config = dict(
    hidden_size=320,
    norm='rmsnorm',
    attn_scale=0.125,
    parallel_block=False,
    init_std_down=0.0,
    learning_rate=0.00361,
    weight_decay=0.12,
    decay_fraction=0.918,
    dataset='wikipedia_en',
)
Each number is 128 + 32 x the weight over its row's rms, rounded and kept within 0 to 255. Layers, rows and columns count from 0. The size above them is the row's rms in percent of the matrix's.

# layer 7 MLP down (transposed), 1280x320, rms 0.0945, rows 649-730, columns 0-39
size [ 99  96 105 116 109  86  98  99 106 102  99 101  83 118 112  94  93 101 100 102  96 103  98  84  98 102  91  96  98  91  92 102  99  90 100  99 103  98 101  91 108  97 107 106  99 109  93 103 100 101 106  89  95  93 101  99  96  99  95  92  91  87 101  94 105  94 104  97  85 105  96 101  87 102 101 101 109  88  89  97 103 100]
[[126 145 105 197 103 156 114  98 118 140  80 121  93 161 121 114 134 116  88 142 162 142 121 155  82 134 125 129 154 111 136 109 143  85 134  83 144  91 155 113]
 [137  88 145 198 103 170 157  96 139 174 188  75 100 173 173 126 143 164 134 165 141 147  89 120 165 148 133 106 164 132 133 116 163 120 137  69  92 136 142 109]
 [ 42  73  89  85 131 119 108 172  92 103 141  86 140 140 100 108 130 108 136  59 159 108 107 127 142 166 125 166 100 120 114 107 114 118 149 141 134 205 113  95]
 [128 107 156 111  61 161 111 136 114 100 100 127 138 127 125 170 150 161 121 139 189 175 137 154 126  95 171 148 165 131  67 104 142 153 104  93 179 138  89 185]
 [ 75 165  56 118  80  71 149  80 104 201 168 173 131  89 144 118 116  97 145 156 159 146 133 128 175  93 105 172 151 113 106 115  84 132 111 158  87 124 113 102]
 [ 97 166 147 138 127  68 103 129 144 135 120 112 104 155 173  78 151 101 124 106  94 146 139 118 102 147 169 119 127 147 109 185 176 148 158 112 151 166 144  80]
 [125  71 118 126  97  61  87 142 162 100 138 131 170 179 107  89 141 137 113  98 114 134 155 121  72  77 152 146 163  95 110 109 121 179 165 158  50 130 135 138]
 [126  90 142 116 123 176 161 141  79 118 100 145 159  78 166 149 119 117 114 192 100  71 133  37 168  71 155 126 154 153 133  84 161  98 180 137 118 115 121 156]
 [167 124  87 136 118 116  67  89 126 173 155 144 154 238 111  95 167 170 142  65 101 133 113  87 128 169 151 169 156 136  97 110 194 153 137 108 133 143 186  85]
 [140 156 119 140 151  96 152  86 116 113 133 113 188 146 150 147 104 171  41 139  78 171 157 135  71 132 162 162  99 147  50 152 131 156 128 129 156 177 132  81]
 [ 72  87  83 100 173 174 169  50 117 111 162 154 155 168  76 153 133  90 115 164 121 128  89  95 136 171  72 172  93  89 156 153 112 117 133 173 131 137 104 110]
 [120 129 162  96 123 164 133 146 183 131 102 113 125 154 104 136 123 120 104 123 146 129  92 125 172 118  80 127 137 115 101 139 198  92 104 120 171  67  91 113]
 [190 169 149 126 186 137 136 134 152 133 118  95 137 156 160 127 114  61  85 128 159 136  93 123 127 159 115 124 132 158 132 184 124 171 115 171 126 187 120 111]
 [142 167 112 146 149 117 127 142 172 144 170 159 149 150 156 140 138 100 138 118  78  76 129  96 147 100 168  87  26  77 150 155  58  65  96 137 115 110 160  48]
 [126  83  85 110 107  73 146 155 116 176 160 131  85 108 117  93 134 161 155 124 104 168  89 179 127  69  23 153 143 122 131 132 138 135 140  45  82 149 157 126]
 [ 97 105 172  77 130  96  82 161  83 119 118 133 156 107 194 134 104  80 143 145 144 156 133 101 118 121 109 108 147 159 143 102 170  51 160 150 176 125 129 136]
 [134 157  87 135 119 190 200 154 155 170 141  94  94 110 160 114 125 118 153 150 143 115 105  86 134 171 168 110 111 152 129 119 152 144 111 180 110  96 139 104]
 [129 121  98 168 172 126 124 184  86  81 137  99 134 154 104  98 142 122 128 119 175 132  96 166 130 122 111  87 150 149 105 147 210 139 134 131  93 118 155  99]
 [122 116 106 129 176 109 129 132 104 127 148 146 148 139 120 146 109 175 120 140 123 133 124 147 179 113 144 132 120 126 132 126 109 150 165 140 169 140 101 141]
 [122 157 148 119 129 143 102 116 121 124 136  95 130 119  90 168  88 122 143 134 104 140  74 144 133  23 174 143  92 192 150 162 197 119 148 185 212 122 101 147]
 [159 142  69 156 118 109  79  85 102 121 104  71 169 140 107 159 109 147  48  94  80 200 101  84 102 144 134 147 169 131  94 137 174 140 120 148 111 151 130 145]
 [125 133 109 172 112 114 183 134 100 142  82  59 119 147 105 106 136  95  58 146 141 123 141 184 163 109 116 133 107 143 159 160 146 140 135 123 117 223 125 138]
 [100 194  97 151 117 161 170  99 101 144 121  99 158 131 108 137 181 132 160  92 143 114 164 119 107 132 114 153 148 111 101 193 160 155  90 154 112 113 148 132]
 [152  67 121  90 169 164 148 183  83 139 110 111 101  63 162 165 124  54 115 147 128 179 107 100 114 107 166 129  70  91 136 130 117 164 137  75 137 216 149 171]
 [103 104  94 133 108 197  98 118  89 143  23 129 198 123 104  86  69 139 110 181 126 180 102 141 147 122  85 147 131  87  89  92 102  87 116 175 101 129  98 168]
 [ 65 162 154  92 109  97 162 120 120 117 155 116 157 131 111 150 104 127 106  72  91 137 118  93 167 112 119 103 214  84 182 101 132  85 116 132 146  64 144 161]
 [162 157 124  79 112  96 166 155 119  90 187 173 191 186 153 134 108 104  46 178 116  73 195 150 163  89 133 121 101 125 136  67 134 147 159  98 212  85 166 110]
 [161 106 129  98 127 109 124 104 145 142 140 141 158 135 150 144 172 165 120 171  82  66 144 107 177 148  60 110 122 168  98  78 134 138  97 114 144 152 117 144]
 [148 126 131 126 152 145 173 148 156  70 124 136 151 122 119  62 109 109 121 122  93  86  95 115 170 171 183 114 158 136 120  68  63  92 170 149 188 118 126 130]
 [173 130 147 220  86 164 129 137 149  97  87 185 105 180 129 125 114 139 101 129 173 121 146 130 155 132 153  75  96 157 140 139 145 129  89 129 163 150  68  94]
 [198 126  91 147 138 100 111 136 122 168 142 167 112 144 143 106 154  95 145 171 146 130 112 147  98 114 147 128 122 168 138 172  63  74 149 104 119  90 149 118]
 [153 152 113 161 145 111 154 171 116 121 141 109 112 169 178 153 101  92 164 131 131 106 123 108 128 168 172 133 122  98 140 153 107 180 165 154 127 173 108 138]
 [121 121 114 128  72 108 130  67 152 129 138 142 141 144 116 128 152 114  78  99 173  89 163 115 131 115  78 110 140 172 141 103  70 132 131  87 187 153  79 192]
 [130 125  73 174 144 142 116 113 107 153  66  78  85 148 113 139 141 132 150 131 153 170 129 123  53 105 125 104 107 119 138 126  79 100 129 141  91 122 113 100]
 [126 102  54 121 112 159 131  89  89  82 160 131 176 146  78  63 142 138 155 165 110 122 107 137  64  88 171 149 186 126  53 170 117 129 105 126 103 121 103  67]
 [118 122 164 145 135 149 168 115 128 141 148  59 120 125 137 140 168 123  98 149 157  96 127  89  62 115 122 115 122 113 104 141 151 159 155 110 242 125 129 148]
 [149 125 142 199 161 129 135 132 111 168 136 104 134 120 105 111 131 137 145 131  36 135 130 144 135 174 122 161 179 157  95 164 109  99 112 132 123 131 100 147]
 [181 154  80 105 108 146 157 119 157 152 146 139 176 152 124 121 155 132 152 131 137 147 132 123 133 100 103 147 100 142 145  81 100 177 103 171 133 104 148 116]
 [ 85 128 150 167 119 151 130 113 142 123 141  49  73 161 122 130 122 171 143 109 137 121 123  95  84 128 116 115  93 141 135 128  81 142 157 137 142 111 152 157]
 [144  84 121 172 160 214 128 141 121 136  82 125 102 140 194 121 117  94 148 142 103 184 133 117 135 132 143 145 174 136 114 144 146 123 153 136 157 154 161 122]
 [111 135 144  86 118  94 165 124 166 182  68 141  57 123 118 131 145 122 126 117 162  54 153 154 122 173 178 119 145 148 123 195 157 122 160 135  58  63 146 159]
 [124 150 120 170  74 118 112 105 104 104 126 158 151 139 186 145 105 101 160 129 112  86  72 130 156 158 109 121 117 139 149  97 123  87 150 134 108  99 114  76]
 [120  97 130 117 163 109 106  88 112 152  90 106 135 160 128 140 133 138 128 154 165 196 202 133 137 141 118 181  70 143 119 125  99  67 137  78 149 129 142 135]
 [155  83 141 176 118 135 106  99 141 113 117 154 106  87  69 158 141 149 105 136 106 126 156 105 136 142 139  70  83 108 109 111 125 127  95 145 159 131 152 161]
 [129 147 145  94 129 146 159 111 167  81 132 150 102  85 121 148 118 120  96 126 126 157 114 120 179 145 149 144 135 110 128 119 111  56 140 159 112  86  54 193]
 [113 100  79 142 110 129 155 173 144 143 146 163 166 105 110  97 183  77 122 170 170  98 163 139 142 198 160 177 129 126 139  90 156 164 169 157 120 160 159  73]
 [ 83  92 145  89 117 146  66 169 171 133 107 175 167 113 114 156 111 142 236 103  84  90 162 127 169 112  64  96 106 146 127  86 117 142 106 111 131 157 115  78]
 [136  94 116 151  86  98 205  85 106  83 143  84 146 127  72 116 120  74 138  83 148 109 105 125 137 116 115 152  89 166  25 140 120  93 115 188 224 128  71 108]
 [ 76 165 119 144 136  70 132 136  72 157  69 119  84 116 132  69 101 143 121  86 138 108  94 135 114 146 119  55 145 141 110 162 136 130 140 144 148 155 139  86]
 [136 134  82 130 127 116 135 144 129 165 175 156 156 108 119 116 157  74 117 124 121  93 103 130  49 164 135 125 146 149 139  84 142 161 121 128 169 170 131 168]
 [125 125 186 113 119 165 168 164 194 106 167  98 156 132 141 140 104 160 119 124 132 179 155  71 138  96 139  70 147  65 144 134 168 143 177 159  98 127  82  62]
 [ 93 127 127 119 155 160 105  87 160 112 167 114  93 181 100 124 159 173 131 114 126 124 141 132 115 138 112  86 122 107 199 118  81 140  78 183 190 210  93 144]
 [146 166 105  40  95 168 188 126  75  63 118 193 117 162 127 124 170 114 220 183 115 157 132 131 207 144 187 168  91 125 164 159 193 156 128 138 174 118 184 159]
 [ 49  99 119 152 111 136 129 119 120  78 139 158 142 156 109   0 102 164 117 153 143 172 176 131 133 154 138  69 121 149  91 136 136 152  83 131 164 144 177 107]
 [137 118 128 163 146 108 105 123 138 104 206  98  95 137 148 111 106 133 176 164 115 154 151 138 164 155  79  84 144 164  95  66  80 152 151 159  99 118  90 129]
 [100  95 148 140 141 115 136  51  74 171  97 163  83 100 122 151 132 115 150 122 140 123 129 132  88  85 121 101 121 137 113  83  65 106 113 204  57  95 114 154]
 [168 184 181  91 132 165 114 157 104 127 113 131 183 141 131 107 105 105 105 181 171 111 146 119 111 195 166 145 132 116 153 159 146 102 108  52 129 114 175  59]
 [170 111 114  91 116  98 193 125  69 157 119 112 185 120 122 130  69  81  96 153 191 123 212 128  86 128  99 155 135 153 106 163 100  89 204 142 126 100 132  93]
 [122  75  99 146 139 168  32 104 142 144 139 181  89 150 127 117 112 107 127 125 161  81 134  95 134 125  54 133  96 153  97 138 168 129 146  87 147 187 181 141]
 [158 116 152 168 138 109 152 104 102 130 158 114 136 110 105 141 164 146 176 131 121  82 159  96 162 120 127 134 165  97  88 132 101 112 127 176 140 162 157 140]
 [182 121  98 100 162 117 138 172 163 121 125 155 138  95 134 107 103 166 142 180 125 139 119 121 111 151 126 180 132  84  98 166 192 116 156  99 123  98 117  64]
 [153 142 135 102 122 182 195 127 106 136 132 151  86 156 143  98 143 150 118 145  67 107 141 111  95 122  83 181 129 170 106 152 127 100 161  60 159 104 141  74]
 [117  55 120  91 138 127 168 147  92 169 178 136 138  87 134 116 135 117 156 126 135  93 182 164 116 139  99 165 127 127 115  95 191 126 117 106 108 177 140 127]
 [ 63 103 147  87 178 132 128 160 184 124 107  76 108  98 142 103 100 117 185 138 169 115 121 157 170 123  73 122 157  60 126 173 157  88  98 165 139 152 131 135]
 [ 85 137 122 173 105 155 185 176 108 165 171 158 117 176 158 169 156 102  93 166 142 139 122 135 125 142  92 133 170 142 141 120  97 117 112 150  66 173 124 167]
 [168 117 140 189 103 109 157 110  88 104 111  92  89  84 150 103 103  79 170  95 133 124  90  68 199  67  87 181 128 144 128 138 137 178 125 153 139  73 127 159]
 [118 134  73  90 154 118 166 140 123  71 172 157 134 127 106  74 131 143 138  90 164 137 127 110 128 156 150 145 182  90 208 153 135 109 110 146 150 104 156 147]
 [118 103  97  83  85 204  99 120  90 131  89  91  84 114 105  52 157 105 148  94 125 157 132  84 142 113 110 131 116 118 136 123 134  91  87 142 131 134 148 139]
 [146 101 153  74 167 119  73  75  97 109 111 120 134  83 102 100  95 164 110  91 131 151 189  37 116 174 141 116  84 139 114  66 102  96  96 150 104 147  60 100]
 [101 164 110 136 113 103 154 148 131 145  88  79 122 127  94 133  96 116 118 129 177 144 123  96 148 194  88 147  82 140 121  87  80 115 241 154 134 169 138 143]
 [ 89 144 108 124  94  50 118 157 129 130 125 134 141 200  87 104 133 106 157 138 135  91 125 136 177 114 118 123 106 136 155  94  64 181 152 170 142  94  82 168]
 [176 180 151 179 139 103 122 118 156 102 146 133 173 155  85 161 143 141 176 159 115  90 130 145 117 124 115 150  74 162 122 152 131  88 166 132 152  81 157 118]
 [ 85  97 160 132 115 151 134 114  74 131 117 143  44 160 146 120 149 141 127 108 159  91 144 167  96 108 133 108 106 144 105 145 115 118 134 130  34 116 156 145]
 [134 116 154  85 123 154 102 168  98  87 136 174 157 163 180 112 148 131  96 106 137 142 156  70 132 161 160  76 106 155 141 124 142  96 163 155 158 156 133 145]
 [135 124 145 131 103 127 123 135 108 106 191 115 161 174 148 149  91 162  81 152 117 122 111 143 139 131  78 128 196 189 120 133 107 114 128 142 140  61 188 129]
 [104 130 128  98 165 213 166 146  79  78 144 125 133 115 118 104  92  95 186 126  64  96 111  88 135 133 110  76 110 150 120 112 138 155  16  74 134  83 135  90]
 [214 151 119 137 135 144 185 177  99  93 156  18  88  86 120 151 183 126 167  54 149 137 104 119 108 148  52 120 106 142 164 128 123 109 124 162 116  79  96 124]
 [125 127 112 133 149  68 106 165 178 138 123 140  85  94 114 157 180  78 113 120 104 119 118  94  54 113 219 118 160 167 123 131 171 129 182 133 138  95 108 167]
 [146 132 152 150  93 149 128  92 146 204 123 103 156 140 121  89 180 109 175 105 199 113 148 110 137 104 156  40 113  91 132  94 196  88 132 148 168  89 175 144]
 [115  79 142 101 169 127 119 144  88  84 159 137 133 142  77 166 113 185 156  82 161 122 134 146 195 128  92 133 167 125 188  77 115 138 176 168 134  93 136 133]
 [125 140 171 154 113 102 105 145 165  80  97 114 167 114 103 126  36 138 120 176 142 150  70  86 170 121 160 126 160 133 159 132 158 150 182 151 125 146 142 109]
 [ 74 136 123 142 117 157 166 120 113 116  85 124  92 137  80 117 120  71 105 117 140 208 124  76 109  65 148 153  93 133 133  81  91 136  76  96 181 136 145 197]]
# layer 7 MLP up, 1280x320, rms 0.0957, rows 650-730, columns 0-39
size [ 99 101 103 100  91 101  96 110 101  96 101  96 118 105  98  97 106 104  88 103  98  94  88  90  98 100  94 104  93  93 103 100  91  98 105 100  98 113  97 101  95 110 104  94 104  94 103  94 105 110  92  97  85 103  98  92  93  97  91  92  98 101 103 105  96 101  94  88 107  96 104  89  96  99  97 105  96  92 105 103 101]
[[142 142 124 163  98 135 138 161 127 124 128 108 195 171 170 126 136 113 178 128 135 175 130  93 110 139 145 100  37 139  82 105  97 125 138 143 127 129 112 116]
 [ 74  93  91  50 127 111 142 154  73 127 131  97 135 187 103 124 154 139 123  79 122 175  50  94 129 139  67 132 107  68 118 117 101 130 113 126 153 194  95 132]
 [150 126 187 114  79 127 119 124 173 192 115 140 135 146 106 117 130 136 115 166 132 144 145  92 160 147 103 103 133 141 153 127 157 211 158 168 148 100 121 173]
 [114 134  83 108 113  90 128 229 112 112 153 121  64  39 126  83 113  84 163 122 121 113 143 117 176 153  82  49 117 123 136 110 127 159 162 150 147 135 165 192]
 [123  84  94 176 100 180  87 156 167 125  99 184 186 116 111 148 118 172 104 142  98  98 145 120 149 148  97  85 152 183 129 151 159 138 127 182 155  89 105 142]
 [150 152 149 128 120  81 150 107 138 163 141 119  92  93 111 117 106 112 139  74 179 141 168 162 156 148 131 165 134 149 138 129 114 138 128 166 165 145 172 173]
 [143  67 140 122 137  65  82 116  98 152  64 106 166 169  77 127  70  97 124 139 177  35 118 110 105 134 103 104 157 163 106  85 138 130 144 157 158 139 138 116]
 [121 166 128 132  91 113  93 176 150 167 114 183 209 112 174 142 139  66 143  93 180 140  80 103 118 152 138 169 128 138 122 159  48 121 127  73 123  76 166 134]
 [165 140 117 127 112 151 115 179 126 110 150 125 155  99 159 131 123 118 104 137 166 138  96 114  92 152 165 131 117  96  95 151 148 186 156 179  77 146 126  94]
 [114 158  51 151 108  67 118 151  76 143  90 134  87 163 108 142  79 101 141 121 143 188 137  89 131 172 156  88 138 155 142  70 144  88 144 158  58  69 123 134]
 [134 133 177 136 175 102 122 168 173 167 137 113 134 125 138 100 115  43 128 156 135 108  87  44 105 138 150 116 143 154 132 130 139  93 108 111 123 165 122 149]
 [147 116 108  94 100 117  80 176 159 181 158 187  93 118  82 140 161 180 108 131 167 129 130 111  77 116 132 159 107 106  92 135 110 135 119 175 146 156 120 139]
 [135 154  85  99 173 115 136 107  81 112 144 206 135 146 138 194 163  95 132 124 144 153 140 147 141  94 138  77 163 140 139 121 160 119 139 120 146 130 196 116]
 [145 110 112 151  69 149 125 155 153 142  68 129 200 110 105 153 186 128 154 149 156 128 170 137 154 133  27  60 132 115 110 124 152 135  84 141 140 164 110 118]
 [ 87 109 101 112 109 127 170 164 193 147  78 159 150  55 152 132 128 100 165 119  91 163 131 176 114 133  60  95 129  90 120 141 114 118 103  61 108 158 157 124]
 [143  77 143 145 160 139  41 135  58 127  82 107 101 131 129 100 115 129 117 122 143 101  90  34 147 139 151 161 160 138 102  95  58  91 139 108 143 145 155 109]
 [165 182 137 162 186 115 119 102  74 124  95 127 112 178 103  75 143 150 138 142 105 194  85 124 135 145 108  97  92 135 125  93  81 133 119 112 156 138  88 150]
 [122 106  92 169 124 118 134 129 138  77 181 144 128 114 132  98 114 124 126 165 182  56  88 161 115 156 108 135 134  47 167 119 166 102 158 131 129 130 165 119]
 [ 76 136  83 125 107 147 235 128 123 130 137  86 117 131 134 114 130 102 146 100 107 137 142  65  83 176 123 166 113 154 135 126 117 128 172  43  95 162 122 105]
 [ 86  74 121 168 160 119 157 135 170 165 110 136 158 150  66 104  61 109 129 140 120 103 137 167  87 148  95 190 127 177 155  57 116 131  89 148  65 143  71 108]
 [118  96 195 135  92 141 136  93 154 139 140  96 187 169  97 115 103 136 172  92 114 103 123 104  91 121 125 121  94 133 102 116 166  88 129 142 160 173 102 148]
 [135 133 194 169 119 165 139 152 143 157 163 136  57 108 114 138 139 189 179  61 136  83 149 149  95 142 131 125 125 167 160  92 113 126 101  98 116 117 125 103]
 [159  87  55 179 156 131 132 143 149  79 198 132  93 124 123  60  96 152 178  80 117 100 134 154 168 134 177 150 115 127 136 139 115 128 110 153  86  97 153  79]
 [117 116 142  89 142  94 123 131 155 142 137 186 183 145 100 161 154 108 126  86 146 119 175 136 153 139  51 159 146  69 164 111 117  85  84 158 159 177 172  85]
 [ 81 132 113 102 110 152 200 131 104 178 160 156 138  98 155  84 121 109  93 153 149 114 137 100 160 159  70 110 165 130 154 177 100 109 133 107 142 145 153 109]
 [173 102 119 123  99 134  82  81  96 166 157 154 109  71  96 100 137 109 162 143  99 150 109 198  59 151  99 133 173 132 120 117 123 194  88 147 100 121 110 150]
 [133 136 157 127 162 100 165 142 116 118 139 104 143 163 162 191 126 101  82 104 169 137 153 139 196  86 128 129 141 132 131  97  97 109 155  99 178 103  69 158]
 [162 129 161 137 132 126  95 152 207 157 111 111 101 131 126 138 113 131 142 136 109 125 218 135 106 122 157 158 149 134 162 119 110 112  84 120 131 166 140 133]
 [193 106  75 135  76 101 113 143 147 188 143 168 117 126  75 148 129 183 135  90 150  64 112 145 106 144 132 143 181 157  57  85  96 172  85 140 151  88 128 115]
 [ 70 152 125 143 138 151 130 124 164 123 147 119  92 101 172 127  77 200 127 114 155 119  98 114 103 125 100 149 144  97 129 123 106 109 160 134 100  51 136 173]
 [ 93 142 202 111 151 124  87  88  94 101 112  99 158  82 134 128 105 146 170 111  90 141  78 146 201 154 150 166 124 178 174 129 172 106 122 141 159  58  93 112]
 [142 154 131 105 106 100 139 141 157  55 173 117 164 140 124  71 114 112  98 124 149  91  65 149  66 105  66  86 123 141 117 102 164 147 111 171 161 132 116 103]
 [114  67  94 151 153  96  62 144 158 147 137 105 147 119 105 126 164 102  91 191 124 171 101 141 205 171 141 101 130 108 199 164  78 131 126  82 111 122 120 123]
 [155 133 150 162 150 123  94  91 125  49 129 162 115  64 168 119 124 154 119 155 158 102 133  96 144 115 110 118 127 137 112 135 119 178 110 114  99 174 157 117]
 [159 125  90 132 132 176  96 103  94 135 106 100 160 148  97 101 146 154  75 135  84 158 128 168 101 163 179 117  82 172 128 124  92 122 119 101 118 125 122 182]
 [ 50 101 158  96 163 100 156  90 156 125 110  99 161 138 143 217 123  79 115 125 131  66 183 145 143 118  89 133 152 112  95 123 119 120  83 117 134 159 150 128]
 [ 64 128 110 143 115  66 196  75  99 109 121 172  82 177 129 113 137 142 132 174 130 162 101 132 155 164 143 128  71  78 147  97  72 148 106 128  81 175 106  63]
 [106  91 157 146 131 121  85 128 207  95  57  52 113 101  81 143  99 129 101 147 162 179 115 161 193 179 152 131 140  70 116  98 205 127 126 134 168 159 153 177]
 [178 113 118  79  85  66 154 172  96 111 155 161 173  75 108 122 100 138  62 123  77  80 169 123 166 142  46 158  80 101 111  83 168 130 133 154 134  80 131 130]
 [137  71 167  75 124 160 138 151 154 161 192  88 116 184 120 151 128 105 118  98 163  86 120 117 161 165 199 160 136 122 114  93 149  89 139 117 135  99  91  83]
 [153 140 152 106 151 140 128 129 135  99 113 195 131  76 153 173 129 134 145 130 112 148 181 138 135 109 127  92 139 136 159 160 104  79 132 129 124  69 122 168]
 [ 40 146 125 104 122  72 120 128 187 145 135 147 157  96 134 191  90 148 177 105 150 134 164 111 106 129  99 131 172  77 143 128 120  94 100 142  96 149  78  99]
 [120 136  90 133 125 133 125 134 180 108  68 101  88 126 127  89  99  91 116 183 138 114 132 132 116 137 127 177 156 134  87  68 160 172  85 135 111 132 112  50]
 [114 130 150 170 111 137 146 139 107 146 131 153 112 132 101 176 113 110 142 108 117 166  95  78  95 134 168 143 126 152 135 156 177  62  97 132 118 100 135 136]
 [ 74 182 148 119 121  89 117 132 159  96 153 119 133 125 141 135 161  66 156 130 137 143 145 194 149 154 100 144 159  78 134  93 153 142 188 123 180 193 127 131]
 [103 150 152 155 144 138 194 174 127  62 104  84 160 166 166 127 132  95 156 152 169 116 139  87 153 129 106 148 120 151 169 159 121 144 122 131 125  92 161 112]
 [135 165 170 126 129 168 119 119 127 159 118 164 101 119 144 103 168 137 159 145 136 106 112 116 144 128 165 122 163 129 134 100 120 166 123 133 122 111 121 124]
 [182 148 105 165 138 154 118 122 127 101 139 127 147 111 101 142 176 109 111 139 108 152  85  93 105 132  92 141  93 109 133  66 118 142 131 188  97 133  94 137]
 [140  97 178  87 179 194 110 100 190  82 150  60 182 117 124 136 136 164 146 139 148 141 151  91 109 147 100 116 182 151 142  70 136 119 174 141  96 183 179 125]
 [ 86  95 167 128 106  66 101 140 170 111 111 155 120 172 137 104 156 136 163 134 153 139  78 143 156 135 183 169 144 141 107 158 138  98 100 154 127 137 148 146]
 [110 111 124 140 125 128 110 123 129 172 110 191 110 113 186 104 126 113 132 142 134 127 111 154 122 128 150 119 101 153 148  65 186 125 135 142  82 164 101 121]
 [122  77 182 136 121  84  85 154 153 153 120 126 134 160 168 143 150 126  95 122  84 109 120 158 178 129  86 137  72 141 143 105 190 174 117 157 100 142  95  88]
 [134 149 139 128 160  97 203 132 131 125 125 121 158  75 128 154 127  51 152 153 138 132 108 122  80 191 122 114 160  85 163 125 148  55 153 120  98 145 215 113]
 [106 135 139 111 153 129 128 152  81 157 121  94 165 160  97 103 114  93 146 158 162 131 199 177 125 133 136 191 123 171 137 113 128 174 131 147  63 208 148 135]
 [117 146 132 143 158 119 110 151  87 104 172 152  74 124 124 126 171 150 164 145 167  80 142 132 175 168 167 145 127  86 135 169 163  96  85 146 129 183  97 133]
 [133 132  91  86  64  99 173 157 154 115 171 115 102  20 168 155 165  82  94  76 144 147 155 127 134 189  74 156 159 107 168 141  35  87  96 141 163 135 189 163]
 [ 94 135 105 106 139 110 131 168 179 138 147 126 148 163 128 101  77 144  81 105  99 134  81 102 109 107 129 101 160 135 187 123 123 131 168 127 122 120  94 108]
 [174  39  97  92  86 116 136  87 147 119 113 124  51 154 101 133 152 109 128  91 140  79 159 132 113 127 174 155  52  98 142 143 124 188  97 119 137 111 163 115]
 [106 184 178 127  95 131 143 189 139 170  45 150 132 136  85 166 108 139 132 123 141 124  65 190 108 151 125 120 160 138 151 145 112  90 120 154 113 166 124 110]
 [144  84 135 164  98 163 106 159 131 128 107 154 151 145  97 136 106 121 151 108  95  74 139 130  98 157  94 124  95 159 129 114  93 198 116 121 166  88 160 127]
 [133 113 133  89 108 126 118  90 123  72  86  70 184 148 175 141  98 137 170 111 115 122 145  83 189 178 161  88 147 119 100  97 117  72 117  80 143 132  70 172]
 [ 86 173 141 124 145 182 132 112 162 164 100 141 107 116 125 101 123 118  72 114 180 177 173 159  92 179 131 112 131 160  82 137 119  84 143 156 130 165  69 155]
 [ 44  96 127 180 179 191 117 161 175 130 154 163  96 146 138 133  87 106 200 113 147 113 108 130 125 126 129  71 125 109 140  86 113  54 100 131 102 117 121 105]
 [112 126 139  98 121 149 197 120 102 133 203 113 110  82 154  69 140  93 161 139 144 103 163 164  92 149 112 209 122 102 100 155 111  93  94 129 161 113 229 143]
 [ 64 194 125 124 117  73 175 141 150 148 153  80 164  95 141 195 107  81  70 107 124 149 133 121 153 178 139 139 135  85 117 128 168  82 116  74  98 142 157 142]
 [133 132 110  88 151 188 102 148 145 127 159  55 143 148 117 142 136 175 130  96 102 114 104 197  95 103  83 149 124 125 149 124 161 109 142 117  57 122 105  93]
 [132 113 131  79 115 139  73 138 110 157 143 111  90 130 120  78 140 146  87 202 125 172 166  77 145  83  67 103 170 119  68 125 106 128 135 137 129 112 130 102]
 [161 186 159 154 111 187 138 102 108  78 146 119 127 177 125 148 163 122 110 136 137 105 150 139 138 121 145 138 131  98 178  70 112 136 107 175 129 189 143 116]
 [125 136 121 124  83  60 132 133 120 145 155  75 164 110  90 130 129 144  88 103 162  73  73 146  74 174  58 113 119 199 108 124 158 126  70 103  97 107 126  19]
 [166 167  98 111 155 177 133 123 141 131 100 125 138 119  73 137 159 116 152 135 106 104 132 149 176 143  74 141 127 158 116  82 169 144 121 106  70 123 202 180]
 [ 98 197  84 154 111 131  71 165 129 112 106 148 104 173 122 126 151 144 111 167 105 129 104 126 110 138  62 116  69  92 172 157 103 160 154 144 149 175 116 109]
 [139 122 131 116 108  91 111 162 111 130 142 198 152 127 184 144 144 115  75  55 120 135 166 120 152 148 108  57 130 146 107 189 116  91 105 115 136 121 135 168]
 [101 146  80 104 136 155 135 112 111 135  92 164 106  59 117  93 149  91 200 125 188 142 135  74 194 154 137 107 175 128 137 179 120 118 180 208 117 140  96 152]
 [104 122 183  96 149  95  97  21 133  95 126 106  73 141  79 109 180 141 130 143 196 118 192 138 193 120 100 107 104 169  79 146 131 141 170 119 130 142 138  99]
 [ 76 181 131 160 115 128 117 155 168 191 195 118 130 110 148  94 140 158 137  98 112  95 147 128 131 103 126  89  95  56 127 134 166 115  91 140 147 144 181  82]
 [161 204 153 146  79 133 181 150 134  91 232 111  93  96 102 165 123 129 152 138 142 129 194 101  96 155 184 119 119  71 121 135  59 106 123 120 146 140 181  87]
 [ 66 169  73  97  76 132 147 135 100 140 148 130 136 102 100 113 122 167 172  75 152 128 124 109 102 182 145 116 133 153 146 105  71 133 137 138  95 133 149 110]
 [100 146  96  71 129 107  86 148 128 142 165  84 128 116 148 140 144 145  44 112 131 191  89 108 175  81 171 144  78 132 134 135 148 122 144 160 149 165  96 168]
 [ 56 157 139 123 136 129 134 161 164 129 156 181 149  95  93 134 140 144 163 122 146 100 105 141 109 106 149  96 129 105 188 127  77 105 182 124 115 132  88 140]
 [137 103 141 108 111  99 117 157 150  69 110 121 121 102 102  68 131 159 138 132  83  90 114 123  91 135  84 147 165 152 117 103 132 157 154  86 132 187  98  81]
 [132  74 194 145 154 198 105 156 117 126  84  87 135 134 156 165 161 118 125 158 172 123 161 180 100  80 135  84 129 134 153 156 135 132 157 134  56 111  91 109]]